python train.py --n_layer=12 --d_model=256 --n_head=2 --n_kv_head=2 --head_dim=128 --d_mlp=320 --vocab_size=2048 --activation="swiglu" --norm="rmsnorm" --norm_place="pre" --norm_eps=1e-05 --positions="rope" --rope_base=10000.0 --rope_fraction=1.0 --qk_norm=false --attn_scale=0.0884 --bias="none" --tie_embeddings=false --parallel_block=false --init="uniform" --init_std_qkv=0.0193 --init_std_o=0.00394 --init_std_up=0.0193 --init_std_down=0.00394 --optimizer="muon_variant" --lr=0.00626 --lr_mult_o=3.0 --beta1=0.93 --lr_head=0.00436 --grad_clip=2.0 --warmup_steps=200 --schedule="wsd" --decay_fraction=1.0 --decay_shape="linear" --final_lr_fraction=0.05 --batch_tokens=16384 --seq_len=1024 --doc_mask=false --train_tokens=106000000 --steps=6470 --dataset="wikipedia_en"
Each number is 128 + 32 x the weight over its row's rms, rounded and kept within 0 to 255. Layers, rows and columns count from 0. The size above them is the row's rms in percent of the matrix's.

# layer 4 attention output (transposed), 256x256, rms 0.172, rows 38-64, columns 128-255
size [ 97 110 103 101 105 105 101 102 101 106 104 103 104 109 101 101 100 105 100  96  90  95 106 103  94 100 103]
[[130 119  97  94 123 181  82 114 141  96 177 135 143 135 123 120 109 127  75 114 165 109 137 102  91 168 117 125  79 158 125 135 158  96 107 139 208 133 144 125  66 159 143 162 153 155 137 134 115 153  96  70 145 114 124 112 134 157 134 146  79 116 154 140  99 111 131  96 140  86 184 116  99 127 179  68 133 153 103 122  60 188  69 134 131 125 150 109 148 167 177 109 114  61 110 159 190  77 118  81  63 153 171 150 168 107  63 138 163 138 118 200 119 144 122 152 180 107  54  78  74 180 155 114 109  70 148 140]
 [103 122 150 162 100 140 108 163 166 178 109 150  84 156 231 106 161 166 148 207 102 144 138 127 146 129 111  42  73 171 118 160 102 112 119 139  87  98 172 102  99 122 128 199 159 138 155 143 113  58  94 134 124 143 138  71 125 104 149  84 110  93 148 186 166  98 163 175 122 114 161 131  85 139 155 129 113 154 149  74 121 154 173 161  90 139 146 151  86 111 137 131 107 149 159 169 146 120 128 113 115 160 156 117  38 131 101 170  70 166 136 129  85 125 139 171 141 119 111 121 104 154  93 123 136 130 111 130]
 [ 85 136 165 180 165 151 114 100 163 139 127 152 178  98 136 110 180  30 186 108 157  90 159 173 116 153  40  71 112  82  87  78 147 108 160  56 157 125  98 149 106 153 107 118 137 115 138 147 165  64 122 131 128 136 131 124 119 114 141 124 133 133  84 166 186 125 115  87  83 128 116 128 135 139 120 183 174 140 120  93  92 121 102 153  99  91 128 133 102 113 132 134  85 137 125 171 181  96  94 145 132 149 129 118  89 177 148  79 113 136 141 145 122 145 168 175  96 147 172 108 164 191  94 198 176 144 163  99]
 [114 117  93 162 176 140 103 122  68 137 151 109  72 112 148 139 204 186 141 111 117  91 144 153 181 153  97 134 104 129 131 132  77  88 162 109 120 139 116 104 113 161 122 211 178 119 154  97 120 162  81 134 148 157  91  84 133 154 171 146 143 118 179  99 159 165 167 162 131 118 172 172  86 126 159 118  71 155 205 106  88 137 118 114 107 122 114  35 131 113 179  90 121 105  85 143 130  91 145 138 111 118 114 245 135 138 130 121 113  98 113 132 153 125 187 112 177  94  98 202 121 147 146 140 150  64 110 123]
 [180 132 123 162 103 175 135 101 144 126 102 121 181 149 152 190 178  84 157 156 167  82 122 121 149 122  92 103 148  74 111 106 115 114 125 125 103 196 122 122 112 176 123 123 164 142  57 182 116  76  61 155 125 137 169 102 133 112 189 132 173 127 121  72 146 134 133 140  93 138  87 201  92 139 111 118 153 125 164  99 132  82 158  76 144  94  82  93 117 159 136 169 119 154 163  57 114 116 112 154 124 155 124 126 104 149 127 108 107  88  96 152  79 143  82 105  96 110 147 128  99 173 125 123  95 199  99 144]
 [127 121 104 131 116 104 137 162 142 155 175 161 132 165 127 150  97 109 159 145  94  67 102 105 100 177 199 110 138 151 126 140 114 117 134 147 148 127 195 148  85 147  89  92 118 126 108 121 120 179 167 150 102 148  67 144 109  88 162 121  91 171  93 142 152  88 121 105 102 168 123 209 138 107 163 120 105 125  90 242 109 100 201 195  71  93 126 158 118  98 195 131 142 141 131 103  76 140 152 105 124 127  90  76 156  88 123 101 100 106 146  73  90 126  89 123 133 145 183 164 114 120 173 115 105 104 105  94]
 [152 162 107 192  66 144 172 146 107  99 127 122 159 123  91 139 179 154 121  92 143 125 127 153 140 204 161 107  97  79  88 143 102 138 112 119 137  65 168 201 136  86 100 157  96 131 149  97 165 116  77 152 126 137  84 160 162 180 119 139 138 144 116 147 151 149 213 153  66 143 120 116 130 150 129 122 187 122 161  88 158 123 115 197 124 185  68 137 153 119 115 106 173 115 112 235 143 160 155 136 156  89 129  27 104 197 157  96 128 167 132 138 137 104 154  95 180 146 117 112 114 130 103 136 125 169 113 137]
 [ 77  90 158 106 132  86 137  68 158 130 172  64 150  69  79  91 176  50 169 111  97 122  94 177 135 158 114 137 115 119 153 112 116 120 246 117 143 163 116 156 122 158  57  93 122 119 120 123 133 107 135 178 101 134  76 158 153  98 135 101 125 150 179 170 136  44 129 121 134  78 147 139 154 158  56 124 175 116 101 118 144 108 113 148 131 135 112 133 152 106 148 112 154  66 126 133  76 123 129 122  98 108 204  87 135  98 127 145 129  64 176 158 124 185 136 106  73 116 152 128 175 138 145  91 151 148 185  78]
 [140 123 125 108  82 136 202 174 114 106 121 155 110  91 121  80 133 165 128 118 158 139 210 177 134 142 161 144 184 132 165 139 121  97 107 132 156  96 125 126 112 120 129  98 143 150 128 155  96 143 125 200 102 134  95  83 180  82 122 147 160 102 140 126 116 122 134 154 137 146 146  94 155 140 164 129  94 143  98 116 216 118 100 190 121 126 115 140 108 145 110  74 125 158 117  93 142 118 157 152 116  93 108 125 112 148 194 127 143 196 185 116 148  75 128 102 186 139 105 144 133 107 139 141 112 148 179 170]
 [ 87 138 199 130 121 136 115 105 158 178 113 145 100 124 147  71 115 160 105 167 100 122  93 138 142 185 173 150 167 114 136 134 168 162  98 150 138  76  79 148 151 108 164 195 185 143 147 118 176 102  92 111 165  83  94 136 134 185 198 150 134 129 105 143 191 146 165 189 153 174 102 154  82 117  84 109  91 118 137 154 120 121 103 148 104  84 102 209 152 137  88 147 165  78 128 173 157 101  59 155 117 133 142 125 152 131  96  96 145 149  91 178 180  89 102 111 161 114 136 115 185 150 109 126 105 120 137 146]
 [173 127 129 114 135 191 130 103 108 142  72 141 122 116  94 154 179 121  71 153 104  87 127 142 146  67 139 129 110 141  67 114 113  98 110 131  98 103 120 136 115 134 122 167 117 137 127  80 144 108 137 152 118 136  75 116 199 146 156 103 155 145  99  86  75 152 145 135 138 179 162 109  96 143  75 111 148 142  85  82 189 151 129 116 107 122 150 118 136 128  91 121  82 112  84 168 113 143  89 103 126  94 146 164  64  96 107 163 179 119 107 139 160 136 176 107 154 176  82  88 119 196 133  46  96 169 128  33]
 [176  78 147  71  89 132 167 141 105 163 112 118  96  72 175 118  92 150  42 146 157  91 141 160 158  74 139 169 117 146 112 113 150 162 104 126 122 147 155 147 188  95 207 118 133  94 155 160 145  94 110 156 194  81 148 168 120 125 139 108 154  78 121 120 106 134  91 188 156 134 121 161 150  86  98  87 105 128 117 133 161 102 155  51  71 149  84 177 185  82 182 129 137 116 119 114 192 170 146 152 104 156 100 144 136  92 102  99 180  54 121 131  93 128  88 155  97  90 120 152 136 116 111 114 111 146 170 177]
 [ 95 113 108  55 145 130 138 149 169 127  85 123 170  91 154 120 136 166 162 127 117 129 164  79 164 169 129 148 146 124 137 177 141 220 167 158 148  82 138 122  95 121 117  90 133 116 148  83 104 142  91 159 180  98  89 129 129 136 100 117 155 118 114  73  42  91  78 113  85  94 146 140 131 129 204  90 168 151 103 129 184 125 138 149  95 139 125 110 104 159 103 165 182 182 124 137 105 200  65 215 109 138  86 179  97 155  86 134 122 143 109 150 132 156 121 145 157 135 115 157 118  99 149 183  46 152 148  90]
 [128 123 101 131 159 146 149 112 127 131 113 147 133 147 165 105 129 118 126 135 174 180 123 105  71 190 104  75 140 162 132 138  45 121 143 148  76 186 101 153 170 129  65 109  81 170 149  94 157 191 173  95  84 141 197 115 112 128 148 103 104 146 111 108 127 148 123 135 156 140 100 124 146 154 119 200 169 110 110  93  58 122 139 172  93  96 188 157 133 144 140  97 127 115 122  83 170 136 100 151 122 115  70 178 140 131 163 124 126 124 121  97 114 175 124 178 159  97 120  54 146 150 176 113 180 126 121 109]
 [122  84 108 149 154 134 147  89 154 160 136  98 108 175  50 164 162 121  83 128 131 162 118 140  84 112 168  92 135 100  96 126 133 159 192  80  83 130 103 102  91 144  77 110 154 133 182  87 140 191 120 119 138  77 111 124 153 146  84  81  78 159 149 135 186 101  47 104 149  68 148 125 121 142 133 124  81 159 120 143 136 142  64 126  95 133 161 194 129 159 134 119 114 143  49 149 124 117 144 103 185 182 119 146 213 116 103 118 176  59 164 176 147 149 119 158 164 153 117 148 144  54 144 133 139 141  99 124]
 [ 96 143 102 146 130 121 131 172 120 136 138 124  98 156 133 119 133 182 136 100 124 160 127 156 142 193 118  81 170  98  91 146 148 108 169 141 173 105  85 152 122 115 178 156 134 114 127 127  98  52 186 183 150 107 212 101 113 100 107 145 126 139 106 155 137 167 232 176 156  89  59 124  86 170 130 142 105 178 152 143 134 103 187 134 163 145 139 106 100 139  33 167 113 149 110 164 159 160  76 123 133 132 140 152 103 114 100 105 102  68  96 118 115 135 104 153 125 123 161 156 122 132 145  78 112 126 130  95]
 [ 88 143 113 152 194  91 208 152 124 118 146 108 161 106  97 146 151 134 144 187  90 151 127 109 151 160 130 136 131 129 101 147 176  96  95  86  78 146  80  98  83  58 172 101  88  93 127 141 124 106 147 176 170 143  89 103 131 107 162 107 117 143 105 108 174 131 128 197 149 154 118 117 147  86  78 135 173 157  67 176 126 120 140 109 129 125 150 182  81 112 153 141  81 207 114 161  90 117 151 140  94  89 116 122 102 131 119 150 163 164 115  84 119 141 179 126 124 217 166 127 143 129 149 117 178 112 132 167]
 [167 116 188  89  72 150 155 154 132 128 165 187 126 111 168 148  86  63 107 171  70 186 139 130 144 161 185 149 144 147 120 105 147 144 126 158 192 141 139 117 109 111 115 164 165 117 130 123 113 139  81 105 152  69 158 126 136 216 110 115 119 168 154 136  82 118 144 136 121 147 160 117 135 190 124 141 117 124 106 110  77 158 131 144 153 117  78  76 136 102 124 109 122  66  59 178  92 109 122 100  98 136 137 141 137 118 149 115 144 155 142 139  73 163 110 165 118 163  79 100  88 127  79 144 112  86 180 127]
 [143 163 120 131 102  74 135 124 110  89 116  85 128  96 153 122 120 128  83 104  82 115 116 112 147 158 185 132 114 126 141 130 112 108 150 211 107 108 160  90 180 144 140 149 164 133 166 117 114 107  96 117 117 106 121 116  98 136 110 182 127 153 174 122 148 112 105 144 182 102 132 129 136 166  94 116 170 166 104 189 179 141 111 178 176 134 112  78 156  93  48  95 137 148 134 112 138 117 149 120 146 108 131  86  80 143 108 109 156  34 142 139 120 127 106  43  92 110 129 136  91 127 103 182  83 166 118 204]
 [108 154 131 131 105 144 120 118 112  59 174 107 126 147 126  71  89 157  81 139 131 201  92 136 114 102 139 178 168 119 179 105  47  57  93 143  91 101 106 152 107 152 147 108 134 104  99 130 115 132 112 100 110 174 121 175 158  99 158 193  76 117  93 171 159 123 135 110 125  81 104 114 176 177 126 150 139 169 117 148 153 135 124 152 182 152 139 107  78 163 137 118 137 146 140 106 141 134 167 152 168 128 138 125 119 137  92 125 128 138 134 126 167 129 143 157 140 133 101  72  68 142 137 112 103 139 122 162]
 [128 139 170 159 108 152 144 118 110 138 115 136 112  79 152 137 166 106 123 120  95 186 106 105 105 156 128 175 147 139 169 113 146 185 157  67 182 175 105 145 161 134 121 139 173 158 163  85 173  82  97 168 144 206 142 155 182 109  67 165  63 185 140 118 154 104 196 182 125 105 130 123  53 148 126 125 131 156 143 125 103  63 113 186  90 153 105 148 126 164 134 168  95 118 156 130  96 134 161  94  79 152 138 119 150  98 154 106 108  74  96  87 187 127  94  99 124 114 122  65  91 117  87 116 130 103 161 105]
 [185 129 128  94 157  79 127 149 148 189 138 183 126 119 133 115  89  94 151 133 113 117 141 146 118  96 104 180  81  87 171 127 129 133  93  99 103 172 153  58 196  87 175 116 168 124  96 146 138 103 118 124 159 148 108 151  78  94  70 162 162 125  71 103 139 165  68 143 107  91 109 116 142  76 114 106 123  91 111 178 159 111  92 152 107 168  75 138 161 157 161 150 139 146 155 131 165 121 211 110 122 144  81 108 118 180 148 109 107  93 149  93  78  98 160  71 114 113 138  92  89 145 151  68 164 104 126 169]
 [ 97 107 109 140 136 117 119 117 123 123 124 178 148 154 169  91 154 148 134  82 104 156 149 127 155 130 102  70 162 159 179 104 153 108  78 168 110 143 116 106 128 100 111  78 132 129 142 140 126 171 114  70  92  74 120 131 152  82  86  98 135  88  72 110 147 160 124 114  78 105 168 120 118 116 147 139 114 148 125 175  91 138 192  68 158 181 140  75  88 139  82 143 140 115 122  95 139 127 117  92 132  76 127 133 108 162 141 121  33 165 179  85 119 104 125 116 124 154  81 128 123 169 117  93 138 155 100  80]
 [120  92 141 142 135 137 144  89 140  96  76 145 166 133 114 111 170 140  80  82 118  43  98 127 141 171 107  96  72  88  94  86 124  55  92 113 155 156 149 177  93 131 142 143 122 136 173 109 141 129 106 120 138 163 146 129 139 129 128 131  87 129 129 104 112  96 142 148  95 182 145 145 141 128 154 128 168 114 109 109 168  81 168 176 169 123 166 105 120 187 158 111 128 129 100 124 202 104  82 115 196 131 166 120 117 127 131  97 145 149  96 160 128 102  89 115 111 161  76 188 151 146 111  74 149 146 160  96]
 [121 124 139 159  98 151 120 106 161  83 116 148 171  80 146 107 166 161 128 133 112 147 125 165  96 153 131 104 152  79 157 141 106  97 134 186  79 138 157 111  41 146  74 131 163  87  96 183  91 133  69 102 105 155 155 163 107 183  92 126 142 151 137 148 133 164 114 118 143 170 205  90 107 113 138  82  64 141 126  76 137 114 137 106 139 102 132 118 127 168  98 135 158 106 138 165 140 140 131 109  91 143 182 129  83 130 180 168  67 166 181 160 129 151 151 101  91  84 107  84 130 159 107 135 144 149 170 137]
 [101 143 134 153 129 117 127 170 187 100 118 141 150 143 165  83 167 111  84 114  93 110 133  94 130 114 161 156 141 141 110 126 170 114  80 130 133 149 133 137 111 177 188 102 110 198 170  85 111 106 188 121  74  61 137 130 139 124 105 106 120 135  83 139  88 152 147 101 100  63  97 156 131 149  88 131 124 142 141 177 177 190 121 106 127  96 187 175 146  75 120 109  89 115 138  94 124 145  89  69 118 109 190  80 138 114 127 116 143 182 149  99  96 107  76  75 125 117 125 117 139 133 153 127  64 118 122 100]
 [119 139 143  61 132 145  97 105 160 161 109 120 156  95  67  87  67 135  95 192 145 116 131  86 128 140 133 144 139 164  75 122 127 125 110 159  93 145 131 119 141  79  89 122 104 138 131 148 139 123  78 158 147 175 121 159 126 110  88 106  96 108 147 142 136 102 131 135 150 148 130 166 100 125 167 189  49 149  82 162  55 122 163 139 112 100 115 112 117  91 131  87  83 107 101  92  64 183 148  64 131 110 107  54 134 138 149 140  99 174  93 181 151 139 115 122 192  99 127 161  83 144 120 147 103 109 125 137]]
# layer 4 attention value, 256x256, rms 0.0663, rows 39-65, columns 128-255
size [109 104 104 106 100 103 100 101 106 104 103 108 113 103 103 101 104 101 101  92  95 105 105  95 103 107  96]
[[ 95 196 127 158 218 190 121  47 106 149 124  65 140 126 102  97 126 167  92 103 169 119 154 118  82 149 117 121 192 144 104 113 118 125 125 150 153 158 104  80 133  77 157  51 112 168 107 127 160  89 141 144 143 151 148 134  90 146  96 128 131 113 148 123 103 122 119 121 164  79 101 105 110 107 118 130 144 120 144 148 158 189 109 138 113 201 107 119 105 157 102 147 195 140 147 165 121  87 185 113 135  99  87 124 191 154 190 120 122 176 130 125 117 125 164 123 110  91 165  92 150 143 128 120 105 145  97  33]
 [ 81 145 151 133 113 131 155 130  88 126  70 124 126 136 123 143 111 154 127 153 140 117 123 148  82 162 217 147 131 113 131  98 153 126 176 172 122 130 142 107 169 197 116 149  95 154 127 136  78 154 182 155 143 142 146 151 126  88  84 160 195 168 176 121 128 136 101 109 191 227 172 131 110  90  99  35 167  87 111 145 137 176 125 126  70 134 118 157 126 139 148 115 194 125 146 205 138 107 125 122  68 129  53 115 114 107 156 132 204 118 163  89 105 104  89 160 152 158  96 143  95 108 181 190 144 129 108 185]
 [134 106 212  92 123 184 118  76 110  96 133 137 152 176 162 112  64 105 121 130 133 108 100 149 114 127 138  61 139  90 144 121 161 109 101 126 147 138 160 109 114  93  72 125 127  46 174 157 139 113 179 146 193 150 147 113 104 121 127 101 138  79 110  81  63 168  78 123 147 114 130  89 143  83 116 103 112 125 142 123 109 172  99 132 142 126 103 171 169 146 125 164 132 116 132 113  96 119 119 139 171 107 138  70 166 146  75 135 167 137 108 156 125  78 108 162 123 135 141 107 127 128 139 134 131 176 164 103]
 [ 72 154 119  74 131 144 127  74 159 140  96 131  66 102 116  96 163 113  92  98  54 127  93 144 132 146  76 169 116 143 158 144 171 147 143 136 134 119 143 172 128 168 108 126  74 112 183  97 128 171 111 166 143 155 148 149 153 115  91 165 174 157 106 138 176 193 134  82 158  77 116 121 107  78 159 100 126 120  79 165  88 120 159 178  82 131 137 169 133  75 157  94  98  95 144 131 111 117 133 153 146 143 173 131 131  87 136 124 178 139 165 103 111 147 146 179 127 123 106 151 134 154 107 139 187  51 121 112]
 [131 162 140 126  97 151 118  84 149  64  87 146 194  77 177 156 150 149 120 128 136 127 109  97 137 118  89 168 143  84  77 145 135 129 163  55 114 137 119 142 120  99 107 147 120 129 120 146 110  72  75 156 126 118 140  85 149  91 131 107 143 123 110 114 144  93 110 134 146 114 203 116 165 109  97  83 168 133 178 138 124 130 118 106 127 132 130  43  97 149 120 142  79 141 138 152 116 125 107 107 134 168 128 131 136 156 150 178 142 216 150 177  85 156 150 103 132 116  78 127  99 164 164 145 168 141  96 162]
 [176 105 126  68  94 105  97 159 164 134  95 131 131 182  87 124 122 118 124 148 132 156 140  61 135  89  90 132 146 161 127 125 131 119 115 126 108 156 142  93 113 152 140 131 124  72 137 113  66 135 118 184 226 193 174  93  86  96 109  90 131 103 103  98 176 110 112 141 215 122 126 148 113 160 123  99 105  70 109 195 181 148  98 152 118 126 137  66 154 185 166 116 122 120 112 127 108 106 174 103 131 167 165 177 147  88  75 169 114  98 181 162 108 122  73 156 134 133 167 102 149 119 148 121 147  78 156 148]
 [156 149 130 124 135 137 143 191 136 136 117 138 153 167 193 189 101 115 106 139 145 126 101 134 109 139 105 153 195 138 133 123  91  84  21 154 130 141  89 122 101 143 138 121 168 207 125 120 110  91 142  65 113 116 140 175 148 138 128 165 126  77 159 156 114 162 107  90 161 163 121 111 122 155  90 103  92 109 105 127 112 154 147 191 156 127 154 125 124 142  95 147  88 184 175 103 120 105 166 134 106 130  93  88 188 163 132 164 141 160 134 104 140 181 109 108 149 133 115 159  36  89 122 120 141 141 104 170]
 [147 153  82 176  94 114 103 144  92 176 140 105 119 117 129 146 129  86  98 138  93 149  52 108 131 122 125 110  99 155 146 126 133 142 133 114 128 167 113 151 137 145 101 101 142  76 136  66 149 108 140  91 127  70 148  73 105 145 190 122  88 168 122 114 124 101  98 129 108  72 132 129 146 144 139  79 166  39 169 130 112  83 108  92 129 164 157 140 142 214  92 191 116 145 130 109 133  42 122 126 204 189 160  71 137 155 152 119 131  97 131 145 140 188 123 146 108 106 189 107 126 122  90  66 112 130 121  80]
 [127 113 132  80 170 130  60 141 132 179 122 151 155 163 148 191 131 111 151 109 149  81 186 101 102  57  50 148  89 126 168 117 166 115 137 196  96 139 158 113 143 160 120  84 111 150 179 105 101 147  86  89 190 136 166 116 150 115  33 109  40 148  93 137 120  78 144 110 112  94 142 108 150 147 142 143  91  86 134  65 140 126 109 136  94 157 147 113 141 124 163 107  80 194 136 101  65 177 155 102 130 130 182 128 132 116  98  92 113 119 100 115 103 158 168 149  82 130  95 104  81  88 188 102 124 176 120  78]
 [125 134 148 129 115  83 160 134 101 201 176  86 108 129 104  97 109 101 134  93 125 178  98 116  90 124 103  94 113 105 104 203 168 179 120  89 148 122 176 147 143 109 127  71 107 102 140 142 124 104 171 110 120  90 173 132 114 131 149 169 137  77 173 118 155  96 182 135 159  95  87 108 135 164 170 109 143  66 138  69 125 107 152 134 122 143  68 147 141 158 124 180 144 151 133  75 100 194 145 125 150 133 113 146 170 177 172 121 116  90 191 120 141 159 143 159 112 115 164 135 120 127 109 168 105 113 136 210]
 [106 109 161 160 173  67  68 132 113 115 142 134 119 146  76  92 130  73 127 140 142 126 138 104 158 126 141  87 115 119  97 109 116 132 124 213 147 126 129 128  10 128 124 153 132 151 111 119 183 147  90 123  91 145  98 148 115 145  85 173 122 117 108 148 105 139 138  92 118  71 138 130 102 126 179 170 189 131 187 106 108 146 134 135 154 126 142  95  94  92 118 140 143 105  71 151 101 133  79 127 178 146 150 163 129  82  99 158  70 164 146 122 182 145 163 106 130 166  86 116  99 168 199  88 104 155 157 174]
 [120 127 149 163 130 141 128 103  89 133 127 164  79 145  89 142  99 124  98 138 124 120  83 175 170 124  90  92 132 140 123  97 117 154 123 123  95 123  78 180 180 127 113 138 136 128 109 120 156 115 137  74  69  74 149 159 117  99 128  52  94 163 118 172 148 104 138 152 158 126 134  81 194 210 112 173 129 117 123 118 139  98  89 168 122 135 123 200 103 183 147 165 101 128  68  63 161  86 155 108 127 168  95 107 112 139 127 127 132 141 169  95 120  77 152 159 135 115 112  86 151  79  81 122 183 100 105 135]
 [111 167  62  89 117 149  92 172 148 137 123  89 111 152 138 143 118  94 152 150 115 112 162 178 161  64 147 203 103 110 127 118 201 175 132  94 102  68 115 107  77 115 165 128 151 101 121 129 162  78 165 171 110 176 107 125 132 144 112 137 125 144 113 134 150 118  92 145 108 189 115  82 124 134 177 117 146 100 149 112 165 116  81 137 108 119  99  99 166 198  91 141 122 173 173 186  90 166 143 147  66 120 155 178 120 179  65 129 157 137 115  95  97  48 143  66  85 143 152 176 114 132 154 135 136 194 147 178]
 [143  99 138 104 100 109  93 101 159 109  95 127 136 170 111 111 100 120 112  92 175 113 143  68 167 120 103 161 133 124 205 103 100  96 146  85 113 205 177 127 166 189 117 127 138 149 153 189 148  76 155 124  93 198 144 112  70 121 135  89 165 138 143 101 151 135 169 123  98 151 118 134 123 123 120 111 189 170  52 134  76 118 138 133 195  98 153 112 161 114 134 103 137  99 125 120  88 157 126 186 130 112  94 126 104 186 126 123 141 184  93 129 130  86 150 155  89 124 164 114 123  40 134 204 158 132 100 155]
 [173 119 135 146 162 224 124 101 123  81 148 105  74 130  92 127  94  89 143 108 114  56 135  95 163 154 156 110 148 140  95 143 160 119 133 118 123 232 148 110 139 120 114 140 170 127 114 134  94 225 127  97 111 160 143  93 143 151 169 149 158 121 142 138 156 101 134 118 107 152  82 122  86 108  84 156 149  91 138 117 111 175 135 109 154  77 184 139 147  69 208 126  95 177  89 122 145 129  99 105 153 118  91 121  77  91 152 129  88 118 156 139 111 133 145 148 129  87 131 148 119 158 113 163 120 151 108 127]
 [119 108 117 125 139  72 139 151 192 173 169 105 166 121 133 129 117 185 117  39 173 150 139 116 165 163 135  58 127 172 140 118 141 170 112 163 137 136 117 166 116 131  81 126  96 142 164 141 134  96 132  58 184 141 112 220 136  89 165 143 191 145 131 154 154 126 134 138 120 147 129 158  68  90 148 155 115 117 123 154 136 145 172 164 129 139 130 129 106 110 111 167 171 118  95 119 131 174 184  95 125 150 126  65 146 109 177 112  90 115 104 152 189 110  90  87 167 120 128 139 134  99 111 116 116 174 120 125]
 [ 78 110 175 155 135 155 150  98 119 149 131  69 155 111 148 208 160  88 163  94 225 151 149 131 156  62  94  98 138 140 153 153  73  87  89 184 101 160  99 134 148 125 156  99 102 150 131 117 116 127 123 179 157 146 114  91 113  76 136  69 101 118 152  85 163 133 141 113  90 137 108 117 150 155  78 188  97 119 138 180 122 196 143 143 105 190 116 125 137 139 114 112  88 153 129 120 142 180 104 103 203 141 127 112  95 111 126 119 130  88 114 121 158 122 153 147 122 131 126 128 157 128 124 106 118 172 149  64]
 [169  72 170 106 139  97 122 212 115 108 119 197 104 191  93  81  78 114 135 163 151 171 161 153  96 118 102 146 120 159 113 126 150 119 103  64 127 195 155 135 128 122 151 106 112 113 167 128 137 161 139 173 158 103 161 144 111 158 145 151  82 168  85 101 130 139 165 156  76 163 126 138 114 145 148 140  97 109 146 147  47  83 116 147  62 153 160 197 121 119 120 164 164 138 152 181  86  98 122  95 185  95 155 134 175 131 139 115  74 167 172  99 111 155  97 100 159 141 194 125 155 143 106 161 166 118 104 128]
 [183 126 126 121 130 125  75 130  24 139 112 130 111 103 154 134 115 116 153 144 112 179  85 127 130 100 133  94 103 149 151  84 143 186 112  74 183  78  91  93  88  67 156 129 124 136 101 109 111 120 150 125 112  67  88  93 107 139 175 119 136 169 161  89 134 153  99 123 110 173 120 115  35 185 159  99 135  98 135  96 133  99 126 181  82 102 143 113 117 104  89  61 112 132  92 150 124  98  87 166  91 121 160 180 172 127 167 139  82 133  97 106 122  67  99 108 111 132 153  98 106 130 181 127 120  94 124 117]
 [161 163 156 101 209 141 106 207 115 173 122 121 122 162 148  96 109 166  88 165 133 126  74 178 213 126 112 136 112 122 149 109 116 107  49 156 137  59 135 125 149 158  54 138 151 123 104 131 142 109 138 139 158 149 141 165 126 155  97 116 113 102 179 115 137 144 106 138 115 122 105 156 124 111 113 108  86 134 110  94 144 157 124 123 158  51 132 113 109  55 113 160 106 192 129 135 101 120 105 113 122 132  86 152 108 131  89  88 174 118  90 136 160  69 140 109 119  97 170 141 153 156 134 121 108 168 115 166]
 [133  94 107 126 100 115 199 191 103 130 150 135 175 135 167 128 158 131 134 150 161 141  92 138 133 139 152  59 128 109 134 181 128 132 105 170 130 133 144 189  96 181  70 121 134 130 131  58 152 134 130 150 109 112 175 137 161 160 118 126  58 134 118 130 129 116 101 151 182 109 147 144 119 112 149 134 132 196 175 211  74 113  51  99  97 104  93 123 149 105  84 141 118 120 150 142 151  96  33 174 110 122 138 171 149 107 108 148 126 150 157 134 168 167 111  88 127 117  67 168 113 158  86 184 113 162 120 132]
 [142 158 107 121  87 157 142 102  71 146 146 179  97  55 106 151  78 203  88 143 133  63  96  74 135 141 139 116 105  68 132 112 112 165 178  78 115 121 115 111 140 139  99 149  97 138 113 142 142  98 112 152 159 114 134 140  69 155 130 146 145 114 121 166 154 124 112 180 124 202 107 167 150 113 127 159 171 151 127 105 136 134  46 133 157  92 119 152 158 143 188 164  79  98 115 188 141 100  79 144 100 187 141 105  92 164 133 162 151  84 143  89 128 185  34 154 138 103 105 123 148 104 115 152 127 119 128  73]
 [142 150 142  81  78  94 152 136 143 175 157 128  85 122 128  95 108  86 123  80 146 149 106 137 124 118 119 159 180 135 108 159 130 106 140 154 116 111  63 141 133 147 128 185  89  98 173 144  55 126 154 223 151 150  77 121 115 126 157  94 195 131 203 128  85  90 117 127  96 196 120 144 130 131 118  58 167  71 111  89 134 139 104 102  83  79 102 115 152 130  75 123 109  56 114 126 139 137 214 119 154 131 135  89 119 172 139 139 131  81 210 162 148 193 102 131 127 110 102  92 112  88 134 195 126  87  50 154]
 [128 142  98 117 147 123 175 117  86 153 152 122  54 111 130 153 151 139 150 111 162  96 136  83 119 113 163  94 143 131 148 141  95 172 147 138 191 147 125 117 144 171 149 101  36 234 135 127 152 135 187 145  97  94 151 125 187 123 113 163 121 147 160 152 171 176 128 101 131 185  71  78 182 121 103 106 115 119 122 159 134 120 131 115 128 163 148 168 142 100 138 133 173 160 116 107 137  78 143 130 101 112  78  83 120 180 182 152 160 109  82 138 159 162 131 158  99 119 116 103 169 121 172  89 159 179 134 143]
 [168 147 120 102 127 117 132 132 136 148 128 181 118  93  67 141 137 138 149 132 191 166 143 163 118 153 113 115 131 192 110 137 216 183 171 135 103  81 150 178  90 110 136 160 121 123 143 109 108 118 104 108 202 161  89  96 102 111  68 134 125 107 136 168 203  99 137 146  73 159 118 117 120 118  99 139 161 128  61 126 109 110 148 148 138 121 143 112 161 113 147 103 130 110 173 126  88 130 105 202  92 179  52 156 185 120 130 164 104 123  98 117 121 139 148 169 127 160 170 152 106 119 158  59 113 175  91 118]
 [108 133 117 116 137 129 136 118 202 110 127 131 163 159 183 168 165 149  72 103  94 119 126 115 104  85 112 106 163 158 188  90  96 120  95  86 108 143  70 198 167 139 148  93 133 119 100 142 127 168 103 102 112  67 102 109 138 144  53 165 109 139 157  85 191 106 167 120 171 136 122  99 188  83 111 130 184 132 172 110 214  55 112  96 145 149 138 110  98 170 131 198 156 164  64 145 146  80 101 124 112 132 118  70 125 151 141 111 133 162 130 135  93 121 112  97 144 187 107 102 170 182 130 136 106  87  70 115]
 [151  91 146 137 134 122 101  67  99  90  62  65 140 112 106  89 134 124  91 143 153 174 164  92 127 120 130 130 180 126 108 120 162 151  97 123  89 114 186  71 137 161  98  91 163  83 120 129 119 138 127 136 103 152 148 116 134 111 109 107 203 136 154 122  89 130 167 120 145  97 149 186 111 108  73 107 130  91 126 155 135  64 173 167 166 133 141 154 140 149 144 142 110 172 109 207 199 154 140 115 160 167 164 119 115 145 124 112 133 124 104 139  91 128 157 129 143  70 115 140 155 109 129 120 138 157 166  68]]